Weights of a small transformer language model.
Size: 10 layers, MLP 576 squared ReLU, vocabulary 6955.
Architecture: rotary positions, untied embeddings, normalized queries and keys.
Training: a variant of SOAP for these matrices, 2796 steps.
Each number is 50 + 15 x the weight over its row's rms, rounded and kept within 0 to 99. Layers, rows and columns count from 0. The size before them is the row's rms in percent of the matrix's.

# layer 2 MLP down (transposed), 576x192, rms 0.248, rows 94-110, columns 0-95
103:35 41 43 42 38 48 43 51 68 47 36 45 42 69 27 47 40 35 63 43 58 53 64 29 50 42 46 40 25 57 51 43 77 50 38 29 51 42 38 69 53 47 59 66 70 58 43 69 47 88 41 80 69 62 27 55 50 50 75 40 70 35 37 64 68 44 66 59 41 24 51 55 55 33 61 44 70 36 35 36 56 16 72 36 39 31 59 53 55 86 46 49 37 65 40 44
101:67 67 46 27 41 28 62 60 37 65 52 33 33 66 56 56 60 58 70 63 47 65 63 77 20 49 43 58 60 52 46 61 41 40 67 11 48 43 47 66 92 52 50 74 42 54 40 38 51 30 62 54 36 55 53 20 19 31 38 31 74 67 59 45 48 71 30 36 22 22 44 52 77 58 27 50 42 65 54 64 26 31 48 53 48 40 40 70 76 58 33 45 66 41 65 45
094:87 56 55 60 23 56 55 74 27 57 41 60 30 52 73 58 24 37 57 43 45 55 47 48 60 49 62 44 34 83 31 38 41 53 54 42 43 57 60 43 21 55 50 50 55 64 46 39 31 36 55 31 24 35 34 40 61 47 61 66 26 48 45 61 36 58 40 65 61 57 37 77 68 54 99 60 58 54 45 35 51 37 45 57 36 65 29 63 20 59 57 63 42 36 39 91
102:17 51 59 51 59 48 54 86 41 60 49 48 40 69 76 62 50 44 53 31 71 60 34 47 57 55 59 67 85 64 55 76 40 67 61 51 45 70 61 67 62 28 60 69 42 29 44 39 54 68 31 54 70 24 50 66 67 43 30 63 64 52 47 68 55 58 72 46 57 65 49 61 91 63 31 29 25 27 52 27 43 39 63 60 28 40 44 43 79 76 61 46 31 47 48 27
103:59 75 61 43 59 33 23 57 70 57 30 49 75 41 41 56 52 63 32 50 77 69 34 37 36 41 42 47 24 77 64 50 54 54 55 75 27 45 80 60 47 59 39 76 50 64 49 70 72 52 54 39 70 56 33 40 57 38 75 41 36 39 49 45 60 47 30 66 53 71 61 35 68 85 52 46 44 58 51 48 64 61 54 52 30 31 40 64 66 48 52 46 64 43 38 53
099:55 29 46 22 47 63 43 30 47 38 39 23 44 49 62 47 38 64 45 73 42 38 53 55 35 37 57 53 20 56 50 43 48 36 67 38 52 39 65 70 38 49 61 49 70 56 61 60 54 66 59 22 47 42 28 36 80 44 68 50 52 52 67 68 33 56 48 36 56 42 46 46 58 67 69 30 45 57 62 83 77 35 36 52 80 60 74 54 33 57 50 67 57 67 41 56
106:46 50 45 75 53 36 55 60 45 35 60 53 26 57 51 45 45 47 55 59 55 46 53 17 34 61 54 56 29 48 67 79 59 60 46 39 48 39 63 83 50 44 37 60 50 59 27 36 62 53 41 28 55 59 46 56 54 47 58 58 37 25 52 73 51 54 56 79 35 47 23 62 45 48 69 49 26 50 38 19 33 41 40 37 45 57 68 43 34 37 57 53 58 74 64 38
104:43 31 53 77 40 52 30 63 62 77 51 22 23 27 51 56 36 49 43 61 54 65 43 36 61 41 78 57 26 46 55 52 67 33 70 24 48 25 60 30 28 58 78 48 45 33 58 57 74 18 66 51 17 35 54 34 73 44 53 61 48 45 59 42 32 57 41 65 63 67 38 52 49 46 27 19 75 60 61 45 19 42 41 28 62 23 42 59 59 58 62 51 45 51 49 02
110:46 75 45 43 73 60 55 51 65 60 58 62 60 57 68 45 62 54 51 54 75 81 56 16 65 52 40 29 46 15 51 61 66 51 59 85 50 49 72 47 32 80 71 49 41 35 60 32 54 63 75 69 60 53 50 64 50 76 59 37 39 51 42 61 49 73 76 75 53 25 82 44 51 66 49 66 55 75 39 68 56 59 46 49 32 52 70 62 19 46 65 49 09 28 62 39
087:40 36 58 66 56 37 30 66 47 59 40 74 35 41 28 47 25 19 59 70 64 65 32 44 06 37 63 61 39 62 49 33 61 48 56 59 35 37 62 38 45 54 35 49 51 56 58 59 62 63 47 72 11 77 61 45 45 50 45 53 40 33 52 69 41 46 33 31 58 27 67 45 49 68 61 59 66 35 30 66 32 27 36 40 62 43 49 43 66 68 56 36 58 35 41 54
111:70 47 61 35 33 42 26 40 31 39 42 61 67 68 59 45 69 77 55 64 43 58 40 76 69 23 27 79 52 57 46 65 38 56 52 76 32 59 49 60 63 49 62 70 45 72 72 67 45 25 50 47 55 44 48 54 46 41 54 49 28 47 68 31 22 45 46 52 51 62 64 52 63 55 49 27 66 65 33 89 43 72 68 49 37 43 49 48 50 62 33 46 23 52 48 44
103:56 14 56 66 40 54 64 56 83 28 68 49 51 46 55 58 62 82 45 52 30 59 46 63 41 51 50 57 38 51 57 64 36 42 83 49 44 46 52 71 48 50 63 67 49 50 54 46 58 42 44 99 20 36 60 37 43 45 47 28 31 68 46 31 61 58 48 44 61 49 58 46 26 50 45 46 40 37 60 41 54 38 65 61 72 44 60 39 46 45 77 37 35 50 47 23
097:51 49 55 75 47 48 51 65 58 31 39 76 53 25 84 63 23 58 36 52 43 53 76 29 29 34 52 59 72 26 11 49 34 62 41 50 47 69 44 41 73 48 66 54 41 61 51 22 36 57 66 51 57 48 18 68 66 52 55 40 24 40 68 52 64 37 73 37 25 64 73 36 62 71 54 54 75 63 30 38 54 50 68 50 44 37 81 35 45 82 51 48 23 46 70 55
092:45 18 33 38 53 55 79 44 39 46 70 74 59 47 51 47 72 46 34 50 22 44 58 80 75 28 61 36 40 62 50 54 73 51 41 24 28 41 63 49 65 48 50 66 34 34 41 39 52 54 40 49 56 49 47 34 65 54 42 65 37 70 69 49 62 51 49 23 51 69 59 40 63 55 85 61 48 39 54 67 25 36 59 64 62 39 46 09 27 53 43 55 45 69 57 55
104:52 30 55 94 66 49 56 24 47 50 60 73 38 27 47 47 66 33 80 51 69 94 38 72 42 44 56 69 52 45 45 38 42 40 22 67 48 42 46 47 69 21 64 54 25 51 54 52 34 45 42 54 54 49 70 61 25 68 28 57 71 11 54 59 32 48 34 72 61 14 57 35 52 52 50 75 31 64 53 34 47 67 54 41 32 35 43 54 30 74 43 70 52 49 26 34
097:44 40 40 58 68 50 31 32 55 32 35 26 73 60 65 42 44 29 52 42 39 43 55 38 72 52 56 72 43 54 68 70 52 44 46 67 66 45 30 61 65 71 55 63 47 24 51 36 60 66 45 37 39 45 49 36 63 47 58 46 49 76 58 33 37 49 55 55 40 49 39 82 62 59 19 21 75 77 46 80 17 62 26 52 67 63 48 42 62 45 68 57 68 76 40 60
113:29 56 59 46 53 37 50 54 47 50 42 59 69 52 77 55 09 25 54 79 58 54 69 33 51 51 50 63 44 44 24 63 46 70 34 33 38 57 60 43 26 57 49 69 51 73 54 69 55 64 73 49 70 59 33 41 64 93 76 28 41 66 67 42 32 72 81 62 23 85 35 60 69 46 52 03 23 39 44 47 74 57 68 61 42 57 50 37 48 30 56 42 68 52 54 39
# layer 2 MLP up, 576x192, rms 0.249, rows 95-111, columns 0-95
100:59 51 81 18 55 63 19 44 27 62 28 72 54 41 54 48 59 69 55 49 61 33 57 50 58 33 58 69 54 52 17 29 54 62 57 36 51 44 47 23 59 56 42 62 65 33 56 78 41 56 79 48 51 35 64 63 21 45 61 50 28 36 44 40 61 23 22 52 44 35 62 38 55 74 30 32 64 26 64 37 62 02 37 54 56 57 66 56 54 38 68 54 50 52 48 66
097:37 55 71 43 39 56 54 34 66 56 53 42 59 52 55 59 53 59 20 38 33 38 47 68 30 39 64 67 40 36 50 27 24 53 42 51 52 37 49 47 69 16 14 31 84 49 35 51 79 74 56 56 49 44 79 26 36 61 13 64 42 40 45 54 59 34 38 56 22 52 43 48 40 66 42 58 45 49 42 67 28 67 47 44 33 65 57 46 38 50 50 41 60 69 54 43
105:53 56 32 36 86 43 83 52 63 53 57 44 44 64 43 33 59 51 64 45 53 39 35 55 72 74 51 52 64 76 35 71 34 53 73 60 83 69 57 49 52 31 64 47 85 32 43 56 41 60 58 41 41 33 55 69 55 42 21 73 62 46 70 59 26 57 61 28 42 75 08 55 53 81 79 32 67 31 41 56 44 62 40 38 50 51 65 16 63 60 51 76 40 54 33 27
100:39 33 58 50 49 52 31 60 49 32 86 52 53 27 70 57 34 46 09 51 35 53 60 55 49 45 65 41 37 54 40 52 65 63 52 28 46 44 49 62 70 49 65 40 61 43 66 50 61 69 29 44 26 65 38 50 36 64 57 52 63 42 54 66 53 60 38 48 41 55 39 55 33 29 37 68 49 48 52 37 49 46 57 68 46 56 23 43 58 51 53 47 48 68 63 53
102:57 57 61 38 50 25 60 46 53 60 71 71 57 61 75 70 68 46 29 41 56 46 44 67 53 39 41 58 60 31 54 43 38 71 46 48 42 16 45 50 47 27 44 38 16 63 46 49 52 48 51 57 48 38 69 47 39 31 51 36 67 64 73 73 50 40 42 99 82 31 31 64 54 37 60 46 46 29 58 34 35 33 42 53 36 79 26 45 63 60 73 23 61 56 47 63
101:46 39 32 47 75 50 62 53 65 42 70 57 68 37 20 07 50 33 52 62 55 53 50 62 54 45 24 50 53 66 40 40 68 33 09 55 46 52 50 41 47 64 51 55 19 32 41 57 34 55 59 49 57 79 46 57 52 32 43 73 64 51 41 26 39 43 40 44 24 55 55 63 43 56 22 82 46 39 48 56 43 61 40 66 36 51 56 41 58 36 70 55 68 35 48 54
093:41 42 60 31 68 49 31 64 16 76 69 42 37 66 65 48 34 24 46 56 52 50 39 44 66 42 33 36 40 58 75 49 67 28 25 62 57 79 59 86 51 53 45 54 75 44 56 53 73 27 58 41 47 52 46 39 59 44 42 49 29 38 74 42 61 81 44 45 59 45 55 35 17 51 47 50 56 64 57 76 20 64 54 45 45 78 68 86 59 45 22 44 33 80 49 50
101:37 74 53 54 47 48 37 42 54 59 39 41 38 67 52 49 54 53 37 37 37 42 66 71 44 35 55 67 53 35 63 52 68 53 67 66 33 43 54 58 51 61 39 26 26 30 20 34 49 63 37 56 71 56 47 31 46 63 57 41 75 60 44 44 51 39 27 70 51 28 54 57 63 42 34 85 42 83 66 35 47 24 49 40 30 37 68 86 49 59 63 41 80 73 48 52
105:69 69 59 36 40 57 56 47 51 55 40 27 45 21 47 59 63 48 42 46 45 55 40 71 43 90 74 67 42 56 13 62 54 60 72 38 61 60 61 37 61 35 59 47 44 52 43 46 34 26 92 55 46 45 57 29 52 29 28 46 31 43 50 56 49 47 64 39 53 70 60 50 67 46 85 62 58 52 41 46 49 84 12 61 70 48 27 82 48 38 54 56 57 58 37 42
111:23 46 39 46 64 46 33 23 58 50 40 35 65 43 71 24 39 30 62 69 65 63 63 47 35 24 29 63 39 48 62 35 40 34 53 44 25 50 69 27 57 72 15 46 30 38 63 51 28 26 36 23 47 85 40 59 46 64 24 53 78 72 54 10 58 34 40 55 43 33 36 63 51 25 35 37 32 58 63 56 54 35 50 68 49 48 65 49 66 48 55 62 50 38 79 66
099:50 55 48 65 71 67 67 45 69 53 45 45 86 31 56 53 69 62 61 47 58 14 42 40 34 41 62 24 37 57 51 58 63 60 79 40 71 48 75 52 66 63 38 48 63 43 59 50 36 45 26 38 21 58 56 73 46 70 67 39 65 36 71 43 28 38 56 44 41 70 57 46 25 36 38 33 71 59 78 39 37 48 34 64 52 65 64 44 78 65 69 48 65 62 53 45
100:66 63 60 42 63 53 53 76 44 46 40 63 60 43 35 64 74 51 46 47 35 51 46 35 32 71 46 31 45 42 55 35 60 18 37 35 52 40 57 41 69 53 65 40 82 30 67 63 46 46 41 32 32 54 57 28 52 61 57 65 38 32 94 56 75 45 27 73 41 43 44 34 75 71 40 45 52 40 18 70 60 58 48 83 64 61 56 49 37 41 45 37 67 52 66 44
093:29 44 67 70 55 61 54 32 65 79 65 71 60 50 68 32 52 38 49 42 25 38 58 28 55 46 30 57 49 34 40 52 45 58 55 60 45 48 25 61 52 19 84 64 69 32 59 45 26 60 33 56 58 25 71 56 41 30 94 54 52 53 16 33 52 47 71 60 44 62 34 53 51 60 40 59 58 51 43 22 40 61 50 59 74 56 49 42 42 40 12 47 65 44 53 36
101:73 64 51 57 73 36 25 43 56 76 38 59 45 57 40 67 20 40 66 72 50 68 44 47 45 60 46 22 30 25 43 43 55 73 66 69 74 50 33 43 38 30 51 62 18 57 33 59 39 25 50 47 58 42 55 44 46 69 39 23 37 62 47 32 42 53 54 35 34 25 47 68 44 43 56 62 58 72 51 50 41 39 67 39 60 75 41 51 63 49 51 21 83 39 55 69
099:25 58 60 59 52 65 57 66 61 52 86 70 58 36 49 53 57 47 46 48 19 62 51 75 69 53 53 40 46 53 44 35 30 31 56 66 18 46 32 59 61 38 47 49 56 50 75 66 43 55 30 61 49 33 40 69 41 54 61 30 66 75 45 43 63 73 42 81 56 62 34 35 40 28 45 57 56 45 47 14 53 65 63 60 55 41 63 54 21 54 76 36 42 21 20 49
109:51 85 32 68 62 52 74 67 19 63 53 24 76 80 80 60 41 51 39 64 56 20 42 29 57 57 56 36 64 62 85 49 20 56 52 49 28 22 72 54 29 64 24 37 54 46 46 53 45 53 42 49 62 68 28 52 64 37 48 51 35 79 48 44 58 67 61 35 59 50 33 40 54 34 67 56 27 46 46 42 64 52 51 56 43 41 46 47 54 32 46 37 49 62 50 47
090:67 60 64 47 62 43 37 31 46 49 55 76 58 65 38 38 35 17 33 38 73 54 47 22 42 21 27 52 48 22 37 69 42 47 42 60 74 40 42 49 48 35 49 50 44 28 65 76 52 58 49 30 54 51 39 52 63 47 80 56 98 54 25 26 37 43 51 79 78 56 40 58 66 39 57 72 99 55 58 61 65 56 56 48 52 62 09 56 74 36 55 57 59 66 58 57